Weights of a small GPT-style language model, trained from scratch on English Wikipedia.
Training: 81M tokens, 9915 steps.
Each number is 200 + 40 x the weight over its row's rms, rounded and kept within 0 to 999. Layers, rows and columns count from 0. The size before them is the row's rms in percent of the matrix's.

# down: layer 3 MLP down (transposed), 256x64, rms 0.145, rows 68-120, columns 0-63
# up: layer 3 MLP up, 256x64, rms 0.305, rows 69-120, columns 0-63
down68,100,191,201,201,175,248,250,223,281,241,280,169,216,240,180,226,240,203,252,200,177,180,162,215,201,188,251,186,212,210,177,216,158,226,180,161,203,281,173,210,255,148,229,192,112,183,199,159,251,135,159,206,214,211,247,171,124,227,224,227,144,152,238,156,99
up69,093,210,220,188,188,180,254,187,166,178,196,165,230,219,189,291,243,113,198,183,137,274,181,137,175,240,191,195,248,148,199,175,193,216,225,240,315,172,214,186,231,116,171,218,237,121,213,185,171,169,216,188,212,230,244,270,258,156,178,180,218,146,220,181,208
down69,091,218,122,120,251,172,186,195,193,217,216,196,226,198,186,245,193,241,226,176,236,178,98,190,181,264,289,189,231,188,178,166,225,180,197,167,200,147,191,287,164,188,192,205,166,202,175,139,170,206,198,252,274,221,152,224,229,216,236,224,117,263,240,141,233
up70,111,228,152,247,193,201,213,177,242,147,228,170,162,231,75,190,237,209,215,191,276,168,223,196,195,114,160,163,194,197,230,149,179,199,234,191,230,243,175,190,230,187,115,188,287,257,161,245,267,174,284,227,235,191,169,198,191,209,232,197,221,217,158,158,222
down70,106,197,188,132,230,166,183,193,164,255,160,265,132,117,220,208,166,146,142,207,260,222,217,229,215,224,238,170,260,213,167,246,111,192,158,169,238,157,216,247,191,233,201,187,189,160,279,240,215,216,183,210,174,140,180,221,209,265,147,213,166,236,228,278,183
up71,102,218,207,198,191,151,169,198,112,199,245,242,192,167,170,217,266,216,159,184,213,122,182,150,242,211,108,272,245,220,250,189,210,203,151,176,284,177,215,187,192,219,196,167,158,166,248,222,172,216,236,179,175,146,186,222,286,222,210,183,156,231,194,271,116
down71,095,175,216,162,265,194,166,188,190,216,226,260,157,209,249,204,193,129,140,225,223,197,203,150,268,214,179,241,215,180,142,156,208,213,244,163,239,247,162,231,151,232,255,235,128,246,205,200,213,225,176,185,148,80,268,221,195,171,146,191,203,161,202,250,261
up72,089,199,250,183,179,269,238,188,247,219,254,237,202,235,212,247,256,208,144,175,213,169,171,173,215,147,214,205,127,158,106,222,185,240,202,196,181,272,259,188,202,229,192,171,211,225,147,205,134,134,261,223,214,175,201,175,125,147,262,239,220,168,230,197,124
down72,096,187,205,158,200,315,205,260,125,211,257,137,207,154,220,213,260,172,171,255,243,239,203,199,228,199,238,134,210,210,155,260,186,220,263,139,209,188,221,195,178,159,222,232,192,235,182,179,200,123,198,181,253,262,160,173,244,150,120,158,202,208,169,204,180
up73,104,307,156,206,213,215,209,127,205,251,186,238,170,162,225,183,216,259,207,144,268,232,193,164,224,167,232,200,253,181,253,284,164,171,202,182,248,216,209,188,189,194,225,140,181,151,194,247,188,113,196,110,150,145,244,229,215,241,195,171,238,209,173,159,217
down73,097,165,220,223,176,169,229,236,190,149,217,250,183,279,180,141,188,248,189,156,197,219,201,179,189,211,189,182,164,187,93,196,215,170,179,160,205,284,186,114,193,217,157,272,243,142,225,170,291,279,236,242,209,239,196,243,153,199,239,213,221,144,206,173,229
up74,106,235,149,149,163,188,189,162,189,216,285,255,245,203,183,233,284,229,253,218,239,198,201,191,210,206,237,231,241,183,201,274,216,184,252,164,151,206,148,183,157,161,248,233,174,263,203,196,186,166,221,213,148,219,204,233,163,211,224,120,113,232,180,106,151
down74,108,207,162,128,225,187,189,179,227,224,227,273,145,218,80,202,220,218,167,235,159,261,218,179,256,136,210,222,235,233,125,187,218,283,208,223,225,293,209,185,168,207,196,198,235,156,195,220,235,243,164,136,189,201,209,124,172,234,216,141,173,178,186,177,206
up75,095,188,187,268,226,192,240,184,185,151,183,155,199,182,225,186,199,180,213,112,188,204,259,227,152,181,206,200,255,295,220,219,151,150,201,261,180,182,216,148,234,136,206,193,217,213,223,131,216,118,285,194,196,180,263,292,237,174,184,135,213,239,164,209,220
down75,096,144,230,158,220,187,225,220,238,220,257,161,192,227,182,205,230,209,208,224,138,208,124,180,125,172,197,230,112,176,202,181,244,185,213,191,143,184,279,191,221,251,234,283,166,163,201,229,196,193,138,195,249,279,272,168,185,194,205,115,235,189,243,147,214
up76,080,240,203,163,181,149,193,171,208,140,180,187,129,221,128,280,221,187,220,253,199,187,148,182,194,217,192,200,157,255,164,180,242,180,145,170,192,236,248,154,238,261,267,222,263,288,268,199,183,184,172,191,219,212,189,218,142,239,253,109,252,216,191,190,190
down76,074,230,219,208,205,158,177,175,141,152,270,217,181,204,146,216,166,225,223,191,169,205,176,258,241,244,227,203,213,231,236,171,214,200,255,197,271,198,216,201,164,161,200,259,263,249,136,241,267,154,175,192,223,223,188,156,199,195,176,42,194,186,131,206,177
up77,085,180,188,185,206,177,186,213,225,171,205,162,219,188,141,222,226,249,231,131,227,187,153,198,226,215,160,248,178,160,182,234,201,214,295,193,171,273,227,228,120,166,242,155,255,234,194,209,241,182,145,256,187,316,175,193,82,190,186,158,188,235,183,192,190
down77,083,207,219,210,181,156,149,243,197,167,180,140,232,207,156,212,184,214,158,232,202,162,270,166,211,207,243,210,218,173,245,234,204,200,208,221,137,264,175,215,184,237,204,234,253,202,217,107,228,247,228,87,145,174,192,210,205,257,217,88,177,282,165,228,200
up78,090,238,186,169,173,183,208,138,214,207,96,174,235,164,227,251,206,165,215,192,183,248,237,261,211,166,194,214,250,187,150,160,188,178,209,185,199,219,229,260,313,159,240,141,160,226,266,245,210,189,231,103,154,196,184,206,190,214,255,157,224,176,183,226,128
down78,096,201,202,205,152,247,209,249,294,219,184,219,194,225,126,244,189,182,237,245,190,267,195,193,188,208,253,224,213,208,230,236,204,201,232,209,227,214,119,98,117,151,173,208,178,207,184,206,196,131,218,229,174,196,163,169,90,244,124,216,197,249,227,224,219
up79,103,238,237,295,186,217,163,257,217,216,260,213,120,239,137,181,147,161,203,235,216,157,230,243,233,259,110,176,203,151,186,172,199,296,164,260,225,177,198,125,179,200,144,177,184,189,174,221,234,157,144,224,218,177,225,244,217,174,186,192,169,215,240,166,195
down79,092,271,210,180,218,245,174,179,199,211,174,183,218,172,229,199,159,260,202,160,161,132,196,172,202,182,236,257,159,181,252,210,213,104,280,206,241,215,211,217,221,129,108,223,281,198,191,199,189,264,145,158,176,200,151,200,227,249,220,257,139,210,229,248,159
up80,102,230,190,181,277,178,183,224,175,208,181,164,215,200,175,211,186,134,237,184,166,136,197,230,161,144,172,211,199,204,189,200,256,149,133,219,185,286,283,274,198,192,87,207,162,250,193,179,223,193,244,252,227,201,270,278,166,219,169,174,245,213,155,186,208
down80,105,210,259,213,166,118,230,266,256,166,188,266,186,215,198,233,224,229,153,198,183,186,220,209,211,268,110,160,234,184,246,199,197,158,175,197,262,161,203,227,179,183,232,141,214,177,174,216,184,229,254,169,174,195,194,132,258,193,150,150,242,83,228,231,239
up81,095,158,308,147,163,223,206,226,203,172,131,237,155,96,214,200,235,214,120,211,189,276,220,228,235,142,211,239,201,173,234,233,181,281,186,196,258,190,164,181,153,239,241,202,130,187,152,215,208,226,211,176,191,208,204,140,224,227,175,206,218,236,136,226,172
down81,087,116,166,218,163,215,242,174,198,162,274,203,223,252,205,177,229,169,193,166,229,221,180,172,159,189,260,182,134,131,143,156,211,193,216,171,137,254,201,231,189,241,229,214,234,226,149,219,148,247,299,271,172,141,249,251,170,233,198,154,194,161,170,183,233
up82,096,215,234,212,243,234,113,164,180,175,211,225,229,187,245,175,232,243,164,186,195,247,281,183,260,150,120,161,108,137,205,267,182,187,159,184,205,167,244,248,179,199,258,211,166,212,225,217,201,251,205,184,129,189,214,148,285,224,220,171,202,196,146,215,158
down82,096,197,197,200,156,177,189,139,180,180,188,91,146,244,236,280,222,163,237,215,247,248,206,237,214,159,159,234,137,229,171,240,262,160,199,191,169,156,122,180,242,229,154,160,221,218,176,189,224,188,242,241,207,163,270,278,194,226,254,196,132,197,227,210,169
up83,091,105,207,221,236,172,245,207,251,89,169,166,219,162,195,271,257,217,229,198,246,228,213,193,186,259,253,209,273,189,202,173,220,180,241,205,172,200,193,214,180,196,258,163,193,164,140,194,211,180,123,187,195,244,184,144,146,235,267,182,121,235,205,163,166
down83,098,205,177,182,220,202,203,210,231,208,199,249,163,119,210,222,227,119,223,67,225,240,149,185,151,133,198,201,193,181,178,270,285,256,210,224,239,243,195,233,246,246,244,174,248,223,174,186,191,225,194,179,210,147,129,207,218,216,230,196,200,152,232,150,257
up84,104,245,143,180,194,261,230,157,283,236,175,263,142,226,192,235,217,206,232,188,237,150,181,206,209,147,200,214,164,181,203,186,182,237,176,270,175,246,169,281,209,252,168,224,193,203,117,142,225,193,203,262,227,230,170,184,204,270,189,117,164,225,227,146,133
down84,102,226,233,220,182,185,253,216,219,92,216,210,190,159,198,217,225,214,143,193,168,215,202,228,245,180,235,223,263,202,228,219,180,213,236,179,191,132,249,168,204,192,147,196,170,143,237,152,178,225,197,248,243,225,144,159,210,331,188,231,133,101,196,237,171
up85,115,197,152,202,137,187,180,282,215,212,160,236,219,194,188,205,155,248,206,161,244,156,190,75,208,194,181,272,182,207,214,199,180,280,189,173,171,202,237,215,203,187,232,271,247,274,202,136,197,140,214,171,199,179,174,297,216,197,201,128,163,213,237,232,224
down85,107,227,256,217,242,158,214,153,158,227,218,266,155,204,202,225,179,215,155,200,200,302,172,124,218,132,236,145,241,202,164,184,213,135,155,294,183,190,238,147,244,206,201,141,114,225,150,251,250,170,235,201,199,202,192,193,214,237,228,235,224,180,168,171,229
up86,110,166,263,222,226,166,202,168,230,176,179,176,194,193,206,259,204,193,129,188,236,199,233,169,233,216,189,138,268,243,189,162,176,259,142,173,212,175,167,194,240,242,149,156,256,267,245,136,284,214,108,159,173,212,231,209,132,169,213,162,141,243,194,195,245
down86,117,305,223,201,246,256,171,165,244,171,168,146,227,147,236,200,175,186,246,180,222,124,248,222,184,175,136,186,248,205,268,258,199,157,248,220,211,175,204,195,206,167,219,230,157,227,165,225,227,152,256,214,184,149,141,161,191,220,226,193,275,199,124,231,137
up87,109,274,201,211,220,224,182,217,190,199,160,263,143,192,193,181,144,227,119,200,150,194,205,225,114,149,155,252,207,150,230,151,217,169,178,289,208,224,169,225,232,209,225,202,185,214,123,241,297,174,218,222,238,186,239,244,259,181,170,215,137,207,131,203,210
down87,104,211,175,205,200,185,155,203,161,197,153,183,219,200,240,200,204,202,251,223,287,243,207,222,284,239,221,169,169,226,159,186,213,150,210,185,215,230,136,227,185,224,190,169,222,183,206,200,77,148,161,226,131,150,176,193,159,210,258,199,266,315,267,186,203
up88,109,179,130,213,207,208,213,186,222,185,266,193,183,201,169,251,195,177,259,247,184,171,269,213,265,208,207,226,230,233,129,110,200,164,148,216,255,189,283,156,265,212,246,185,259,129,161,115,169,190,165,157,129,220,234,198,206,208,159,220,173,172,211,210,201
down88,106,253,176,207,283,238,239,182,189,229,217,144,165,169,191,94,152,177,220,204,184,252,262,195,186,198,176,237,162,115,213,258,192,261,181,227,156,244,239,176,270,221,160,142,146,204,175,176,214,285,170,225,183,224,238,237,190,139,188,202,188,181,194,261,174
up89,107,242,229,230,184,282,196,131,131,193,250,247,161,226,138,229,186,207,125,187,156,155,225,224,209,154,186,248,231,203,166,148,203,244,190,210,192,169,182,194,204,222,190,233,201,230,244,126,217,186,173,204,230,192,175,175,246,288,175,156,268,228,222,248,88
down89,107,207,129,201,188,136,188,238,268,121,229,246,206,187,286,163,126,232,168,235,218,197,194,186,170,241,308,165,205,244,267,245,223,182,201,188,234,214,193,129,194,191,243,207,300,213,174,214,175,206,185,194,174,176,135,184,183,169,195,231,140,154,205,200,219
up90,098,188,226,99,247,232,194,154,225,222,222,184,223,164,151,190,139,252,221,179,250,257,201,169,216,247,159,161,211,183,153,190,239,193,230,244,237,266,252,272,155,161,164,160,223,180,203,145,218,210,217,263,252,176,160,210,183,209,194,149,124,264,128,201,165
down90,096,160,188,197,145,211,186,218,164,189,161,175,278,141,197,314,248,242,181,198,170,187,203,162,228,211,196,217,228,223,197,144,138,275,206,249,213,162,266,136,226,267,169,167,236,207,165,169,144,204,243,161,239,232,173,224,248,251,198,207,165,113,169,226,197
up91,112,213,172,139,208,249,235,139,225,178,180,132,246,173,165,212,215,185,183,291,185,182,245,139,310,241,191,140,200,208,172,205,228,232,212,179,128,194,196,174,226,162,193,187,206,224,137,178,180,212,173,196,172,218,242,205,296,228,230,188,231,223,299,158,248
down91,124,223,211,151,294,200,177,169,192,180,238,242,135,166,176,199,205,206,164,196,197,241,219,163,212,231,244,184,170,231,148,252,308,203,167,231,207,156,263,257,249,181,214,220,87,195,168,165,215,229,181,301,181,215,172,153,181,198,155,199,164,158,220,194,246
up92,090,141,146,244,145,168,198,142,184,135,218,160,191,251,191,181,218,170,251,228,212,236,257,190,235,223,161,180,248,237,168,183,169,143,245,220,252,221,238,260,192,159,193,167,182,220,282,207,246,255,137,186,135,264,234,256,157,267,189,200,190,194,233,133,203
down92,090,174,206,178,142,252,175,209,221,207,158,216,161,216,167,234,223,169,161,216,275,169,115,208,204,218,220,163,204,207,192,162,275,227,210,156,199,249,194,192,234,118,158,213,250,311,188,181,200,210,192,194,262,162,96,218,241,208,238,205,197,148,259,265,175
up93,112,166,157,175,139,201,208,230,323,190,183,162,199,211,233,213,191,202,169,274,260,232,215,308,183,164,144,207,215,224,156,120,171,155,198,194,270,220,170,168,246,197,248,185,180,229,181,188,200,197,226,253,160,183,192,218,220,226,155,156,235,259,257,143,178
down93,117,239,262,206,196,215,220,136,156,228,204,133,184,251,149,250,292,216,203,143,197,154,213,153,216,209,199,210,158,192,260,243,129,116,197,211,175,238,199,220,197,249,190,219,244,201,202,140,211,212,137,145,237,186,277,191,179,190,252,182,204,108,247,197,222
up94,128,158,225,190,260,195,198,226,186,151,207,241,183,264,152,190,229,152,224,231,227,175,228,178,181,244,168,199,218,183,211,256,246,23,219,157,166,148,270,210,234,242,164,265,212,197,157,203,239,185,237,199,190,224,228,165,169,209,159,214,152,156,168,188,172
down94,125,257,230,179,206,255,255,228,172,151,246,226,204,212,161,137,227,226,187,172,305,112,203,193,148,204,178,222,192,156,170,181,178,199,137,201,192,198,212,221,238,234,246,193,224,233,139,222,271,184,251,176,251,172,222,222,244,142,203,186,225,145,153,112,141
up95,101,161,224,168,220,206,163,195,217,188,286,238,236,218,196,221,202,217,182,209,207,174,210,198,184,233,208,182,206,189,189,248,220,197,264,177,220,117,247,160,208,95,220,167,282,240,187,156,233,191,166,248,150,245,141,252,211,248,115,101,199,239,264,181,209
down95,094,288,193,224,148,170,198,229,184,315,177,163,214,206,202,200,174,249,210,154,120,178,240,206,185,208,169,239,224,201,238,139,174,177,149,199,181,281,258,208,126,247,188,242,208,153,233,179,196,189,257,162,168,171,242,118,226,160,172,250,201,234,173,193,236
up96,090,237,192,315,170,216,256,157,253,167,224,233,196,212,264,192,224,235,160,228,223,217,259,190,169,235,242,170,156,235,290,205,218,153,164,136,231,219,205,198,208,171,240,225,162,220,200,216,205,117,228,219,176,145,92,231,236,208,165,195,145,207,193,187,150
down96,104,209,209,209,127,94,168,212,144,186,215,200,192,148,271,252,263,134,170,206,182,131,217,238,205,237,197,212,210,208,201,180,178,283,150,234,243,222,201,217,219,143,212,202,172,191,210,162,283,194,250,201,209,163,136,230,197,148,243,233,191,188,169,200,297
up97,057,191,188,263,195,268,213,208,252,266,155,191,219,176,160,224,241,196,217,174,197,241,164,226,207,270,151,140,248,146,240,227,193,198,187,268,139,223,209,190,150,230,193,179,174,124,127,224,128,232,258,198,210,153,207,204,134,255,207,179,261,158,262,201,161
down97,064,176,205,159,212,271,185,223,230,188,223,212,120,227,252,187,177,267,185,111,197,284,125,225,247,187,233,111,238,158,218,227,250,165,178,176,195,160,180,186,289,242,210,273,175,182,194,167,219,189,212,144,210,198,208,218,192,131,178,197,158,189,240,256,214
up98,099,241,250,204,129,247,176,266,175,203,163,232,182,252,282,214,160,179,212,164,224,207,194,185,243,191,158,191,283,121,169,228,87,239,195,178,224,220,261,207,179,190,158,204,180,282,233,230,158,153,176,228,219,149,236,236,192,220,214,207,212,182,231,151,137
down98,106,181,154,200,147,231,281,267,199,190,191,212,182,216,225,198,239,171,252,207,137,285,230,201,215,118,174,201,175,231,245,213,225,201,196,179,210,189,249,148,224,216,205,220,161,64,214,192,165,287,152,207,182,209,253,154,145,242,200,249,174,154,180,196,186
up99,076,160,195,191,190,185,252,291,204,123,210,255,184,228,294,137,181,140,188,203,225,142,233,209,233,219,174,128,206,193,219,243,236,223,253,187,153,242,215,221,201,196,221,205,180,154,229,135,200,245,277,199,154,137,211,258,180,186,151,168,185,124,178,249,182
down99,072,254,251,170,212,183,185,177,175,263,171,142,180,205,238,222,213,207,183,233,190,239,192,187,194,195,117,226,237,201,233,277,178,227,139,223,181,204,209,183,177,149,266,228,263,229,184,192,210,152,135,207,238,167,116,145,199,147,165,153,218,302,148,231,269
up100,096,101,170,240,226,192,200,155,175,175,175,182,254,183,161,94,213,281,166,178,221,218,188,164,266,210,186,228,146,215,223,212,154,240,217,213,230,208,113,177,185,224,212,201,172,172,159,255,286,203,197,198,196,189,220,162,212,180,257,203,105,259,190,251,221
down100,099,216,159,206,228,195,197,207,273,284,226,225,170,230,227,165,228,131,177,225,247,170,167,204,280,243,153,206,141,143,131,141,141,251,187,187,217,189,186,228,219,183,133,255,298,201,220,243,166,132,190,189,224,180,199,201,135,252,177,202,171,214,232,170,172
up101,111,262,159,151,277,236,200,137,192,238,196,210,174,178,208,139,247,179,134,229,221,160,226,216,147,147,213,237,244,181,222,59,178,195,187,175,222,207,252,189,239,245,154,185,172,207,199,205,249,160,206,214,229,190,261,238,153,150,222,243,272,181,216,162,189
down101,101,166,204,213,194,210,243,251,206,244,183,242,240,162,133,196,179,131,119,222,147,161,204,203,217,232,194,144,138,265,260,151,227,284,170,175,271,205,234,187,235,165,240,204,243,101,205,230,197,191,256,187,216,233,157,165,251,189,204,137,220,225,235,183,182
up102,110,171,150,223,222,169,272,188,210,152,204,174,220,258,177,270,190,146,215,174,101,194,243,263,221,206,161,246,156,232,227,188,238,183,209,242,236,164,168,201,128,165,222,266,265,165,120,238,143,226,242,217,222,213,160,202,217,201,184,250,225,175,126,206,152
down102,110,187,136,213,177,138,276,181,208,183,267,191,182,195,162,177,149,223,237,216,228,215,142,183,225,155,213,192,170,128,164,217,209,197,163,162,193,187,165,215,218,194,131,204,174,276,291,173,273,230,214,266,254,140,183,235,255,146,220,247,226,234,268,164,190
up103,107,170,202,207,215,187,158,211,278,176,172,239,281,181,246,232,185,252,119,207,253,258,217,238,256,131,162,183,218,199,222,186,211,166,218,245,167,199,156,90,185,221,180,176,178,213,122,186,149,200,224,229,239,160,196,204,269,249,182,193,205,176,192,254,121
down103,106,274,187,164,147,180,204,242,159,178,174,120,195,229,242,219,275,173,253,188,201,223,237,241,202,182,188,185,161,173,199,117,185,238,240,173,201,214,151,256,191,220,92,177,172,184,283,276,228,195,213,200,120,254,267,161,204,204,202,215,157,192,175,218,200
up104,083,211,227,211,175,182,244,199,206,158,155,185,178,237,213,241,175,155,157,176,207,237,169,209,190,160,155,115,139,178,274,242,216,245,273,181,213,225,194,201,243,211,199,173,139,110,244,221,225,168,256,206,196,223,305,275,171,170,239,179,134,203,139,236,215
down104,088,193,129,190,228,235,162,239,183,247,192,229,222,168,259,275,244,183,182,269,175,144,177,211,117,216,170,146,155,160,187,177,212,195,232,182,219,169,286,150,181,270,164,188,224,236,175,247,194,239,166,207,198,277,164,213,168,93,220,210,182,246,207,226,170
up105,108,217,221,162,240,232,260,181,236,194,271,241,201,179,216,193,240,160,154,182,188,217,204,235,199,203,232,188,176,249,156,109,209,109,188,207,178,175,218,193,215,312,243,185,177,204,235,184,275,202,161,206,155,146,145,186,137,187,303,139,192,188,167,190,234
down105,097,210,193,213,181,181,235,245,246,258,233,157,250,202,136,219,201,187,213,221,170,255,189,200,258,299,191,221,169,200,218,94,202,220,202,232,264,151,201,252,157,185,147,125,141,208,183,233,225,131,185,195,153,204,158,203,227,183,180,220,276,173,164,153,263
up106,100,193,173,208,231,212,146,219,308,136,211,182,169,190,132,195,124,226,186,176,283,218,231,150,185,229,169,151,168,187,222,264,230,253,266,217,251,170,229,172,248,208,201,248,222,194,195,216,214,167,231,227,223,120,146,212,223,184,160,135,181,258,169,159,245
down106,101,271,262,188,162,213,134,206,167,177,202,294,170,183,265,215,172,236,141,211,170,228,229,182,145,224,183,253,317,194,196,200,230,176,184,221,168,240,223,120,137,160,229,198,177,201,171,230,147,264,166,166,164,246,207,171,156,247,197,199,164,232,237,222,194
up107,093,193,206,241,201,273,221,224,172,163,229,242,215,250,266,244,165,221,198,176,188,178,188,156,163,147,129,190,218,129,109,196,208,198,188,188,205,117,254,172,240,230,140,183,248,220,240,229,203,189,236,268,199,151,198,328,205,195,182,203,199,151,208,156,212
down107,101,134,199,228,197,230,214,183,191,212,172,206,182,235,260,260,246,175,139,212,249,185,193,224,276,139,181,239,220,148,114,249,197,214,165,243,139,156,253,147,280,236,197,205,224,143,222,202,238,223,202,199,245,161,107,179,202,211,116,229,173,216,181,183,236
up108,105,203,198,140,217,166,130,198,230,171,201,183,212,130,215,259,154,196,120,176,253,249,243,163,213,212,250,177,231,179,178,218,215,217,194,166,214,173,162,192,209,167,189,241,265,244,263,225,73,250,180,277,193,220,230,203,190,191,225,210,149,288,159,195,162
down108,102,166,241,204,181,128,203,173,216,179,268,166,206,246,163,196,266,263,212,174,185,228,252,164,199,211,193,251,171,229,244,155,192,193,163,142,182,189,255,141,211,215,245,189,157,128,215,168,240,239,232,104,212,246,231,200,164,220,163,285,261,158,140,184,244
up109,105,120,226,137,196,167,199,172,234,157,187,146,211,169,149,204,251,204,270,210,212,142,240,176,221,207,230,204,177,215,181,164,187,282,231,168,180,212,141,229,142,190,204,201,328,273,208,238,151,182,225,207,165,151,202,220,189,141,244,170,228,261,223,237,241
down109,094,217,197,178,142,173,149,191,188,169,236,241,209,139,295,120,143,255,147,256,120,163,202,184,239,216,224,157,168,266,199,193,296,208,210,166,223,224,213,185,213,230,192,211,231,205,248,191,231,253,146,195,234,289,188,113,190,196,194,203,198,191,190,228,176
up110,122,187,151,131,205,171,208,251,256,216,127,197,160,131,227,186,223,196,132,203,202,249,211,134,217,173,200,253,186,179,256,142,177,225,188,235,179,131,241,129,147,256,196,190,233,274,189,141,227,199,210,233,233,249,202,263,181,283,175,208,176,256,196,228,202
down110,127,236,89,250,248,204,173,308,165,191,203,165,174,245,216,118,205,179,170,179,201,163,168,186,215,198,85,253,189,195,267,198,214,224,194,218,190,233,209,222,248,192,212,213,187,232,174,217,172,202,196,117,255,197,214,126,230,217,146,216,195,265,204,228,182
up111,062,261,215,202,161,258,188,200,188,193,226,192,201,193,229,150,221,241,224,212,200,259,241,195,178,135,109,207,172,151,218,187,157,172,113,150,253,117,245,214,222,187,212,226,192,174,214,195,101,215,247,109,188,185,289,194,225,192,227,221,207,214,210,162,269
down111,062,175,178,205,199,191,316,229,142,179,195,199,132,276,131,228,137,140,158,214,194,254,192,139,199,155,197,190,187,202,187,142,173,195,271,186,211,152,139,237,221,229,227,179,203,202,202,208,272,242,223,197,270,223,238,127,242,182,256,182,240,200,226,229,175
up112,101,178,181,177,261,107,228,236,158,147,202,189,149,219,174,202,312,210,193,158,206,172,271,195,180,212,177,280,172,251,159,115,176,208,114,206,213,201,220,227,234,202,242,207,147,237,203,257,191,152,205,206,232,205,212,275,195,174,159,203,256,251,216,197,228
down112,115,213,236,165,232,160,222,192,258,193,126,208,240,187,249,190,225,294,127,158,171,229,224,236,176,199,205,202,159,195,250,172,228,85,151,196,226,214,222,266,256,164,226,177,124,162,197,215,167,230,136,186,188,212,243,202,158,177,256,199,268,181,161,232,169
up113,111,159,193,179,279,209,159,218,201,245,203,180,183,156,192,246,184,119,144,209,148,204,138,235,265,110,218,212,146,158,212,213,210,277,232,168,163,224,207,168,173,178,215,184,296,221,157,190,224,134,218,253,214,210,196,199,223,200,159,197,299,248,236,171,202
down113,122,206,198,201,140,146,184,223,175,235,178,184,184,224,154,191,245,198,227,119,196,160,208,208,248,213,119,245,190,257,126,212,255,133,203,184,251,208,202,129,188,218,206,225,169,209,260,258,170,208,254,133,166,147,298,227,215,223,163,220,252,213,168,176,264
up114,101,220,208,221,89,168,232,207,192,184,247,263,105,243,257,247,160,221,232,226,149,93,240,259,205,187,208,195,172,207,202,198,188,201,201,238,233,131,202,247,229,219,143,222,239,147,222,257,192,173,214,252,192,168,166,236,211,131,203,234,154,168,213,197,169
down114,094,229,210,205,270,155,222,198,187,217,164,235,264,166,176,219,251,230,126,228,188,204,173,159,301,205,249,193,158,170,217,208,165,176,214,142,184,214,205,289,199,149,263,188,258,194,209,81,213,241,237,132,202,197,231,187,209,188,201,150,178,189,208,137,247
up115,094,190,113,226,191,300,231,278,201,224,152,244,232,197,187,175,130,194,226,143,242,255,254,165,153,212,220,204,162,180,220,218,199,158,186,202,220,141,158,274,249,200,160,267,247,195,172,180,132,155,201,238,118,201,223,226,151,243,195,195,207,215,215,178,169
down115,110,234,184,228,226,211,176,172,204,275,236,181,233,175,222,165,205,155,295,197,260,209,195,170,286,185,162,192,151,246,282,243,270,138,166,202,248,188,159,242,235,188,182,97,178,187,185,200,195,195,201,244,115,181,160,160,152,195,167,164,201,163,217,210,234
up116,098,213,141,195,232,257,193,201,148,240,206,279,228,203,171,255,173,231,201,245,140,200,208,178,288,197,200,180,120,126,210,177,140,196,207,190,153,210,242,195,177,169,176,303,231,176,232,168,187,206,142,259,212,153,215,217,218,168,150,141,249,216,277,180,191
down116,107,174,226,184,189,210,233,179,190,213,166,276,195,169,195,233,212,183,246,114,208,198,165,174,177,195,210,242,236,228,214,122,247,153,154,167,185,193,172,141,270,281,215,239,194,159,230,203,200,284,196,202,188,186,171,309,205,234,236,181,160,159,117,154,262
up117,094,177,234,189,235,232,241,202,226,190,144,193,196,175,253,216,206,235,224,236,188,238,263,209,165,171,162,221,235,184,275,239,140,204,150,182,175,182,286,243,215,201,196,252,142,205,247,209,272,176,240,143,231,83,145,159,153,172,219,139,152,205,193,196,148
down117,097,189,164,203,295,171,184,265,194,193,215,268,218,151,198,213,252,176,247,189,149,202,193,228,190,214,180,153,165,192,200,233,281,203,214,173,211,182,177,190,149,224,239,69,137,175,166,275,204,293,203,234,171,168,161,252,171,193,169,215,204,239,200,170,249
up118,099,170,202,245,219,182,176,223,218,160,197,173,227,93,223,145,212,254,180,290,171,267,300,191,229,202,225,247,169,156,238,182,219,175,196,212,257,169,195,207,185,172,178,231,242,184,207,230,195,193,199,153,153,153,233,198,161,203,287,172,215,214,102,274,193
down118,109,291,217,196,154,231,239,233,218,183,324,214,189,241,202,206,281,258,251,195,195,150,177,201,208,136,203,182,169,173,156,183,167,269,184,167,187,226,198,154,226,142,266,231,172,182,206,117,187,187,185,216,178,159,203,208,242,147,243,149,169,177,218,133,209
up119,092,274,155,245,226,229,153,172,170,206,216,148,202,221,232,224,176,236,241,205,147,150,245,187,222,198,150,232,89,195,228,235,143,229,184,242,265,137,153,287,209,181,137,229,258,214,190,157,234,149,203,187,190,165,233,259,174,217,132,188,177,179,194,223,235
down119,095,183,197,183,228,285,241,242,259,191,171,148,175,159,270,256,224,156,217,220,193,169,154,212,203,203,173,185,234,236,246,211,205,187,218,149,232,136,188,233,184,227,156,150,232,230,135,171,209,186,178,310,163,205,201,143,150,128,281,184,216,259,226,179,155
up120,070,237,207,217,127,164,197,151,169,139,198,190,105,201,267,223,183,165,245,168,266,233,242,166,246,217,204,152,205,144,143,171,182,270,133,227,256,183,160,185,235,218,241,245,280,185,191,271,180,201,211,196,246,238,244,127,238,163,210,209,204,200,194,186,229
down120,065,254,139,185,310,242,220,182,176,272,253,179,157,244,153,139,225,164,218,181,210,169,197,234,148,196,226,215,237,211,248,186,211,169,219,175,181,257,208,240,130,146,127,183,252,210,183,238,246,226,143,177,104,225,197,179,234,158,203,178,207,183,208,198,260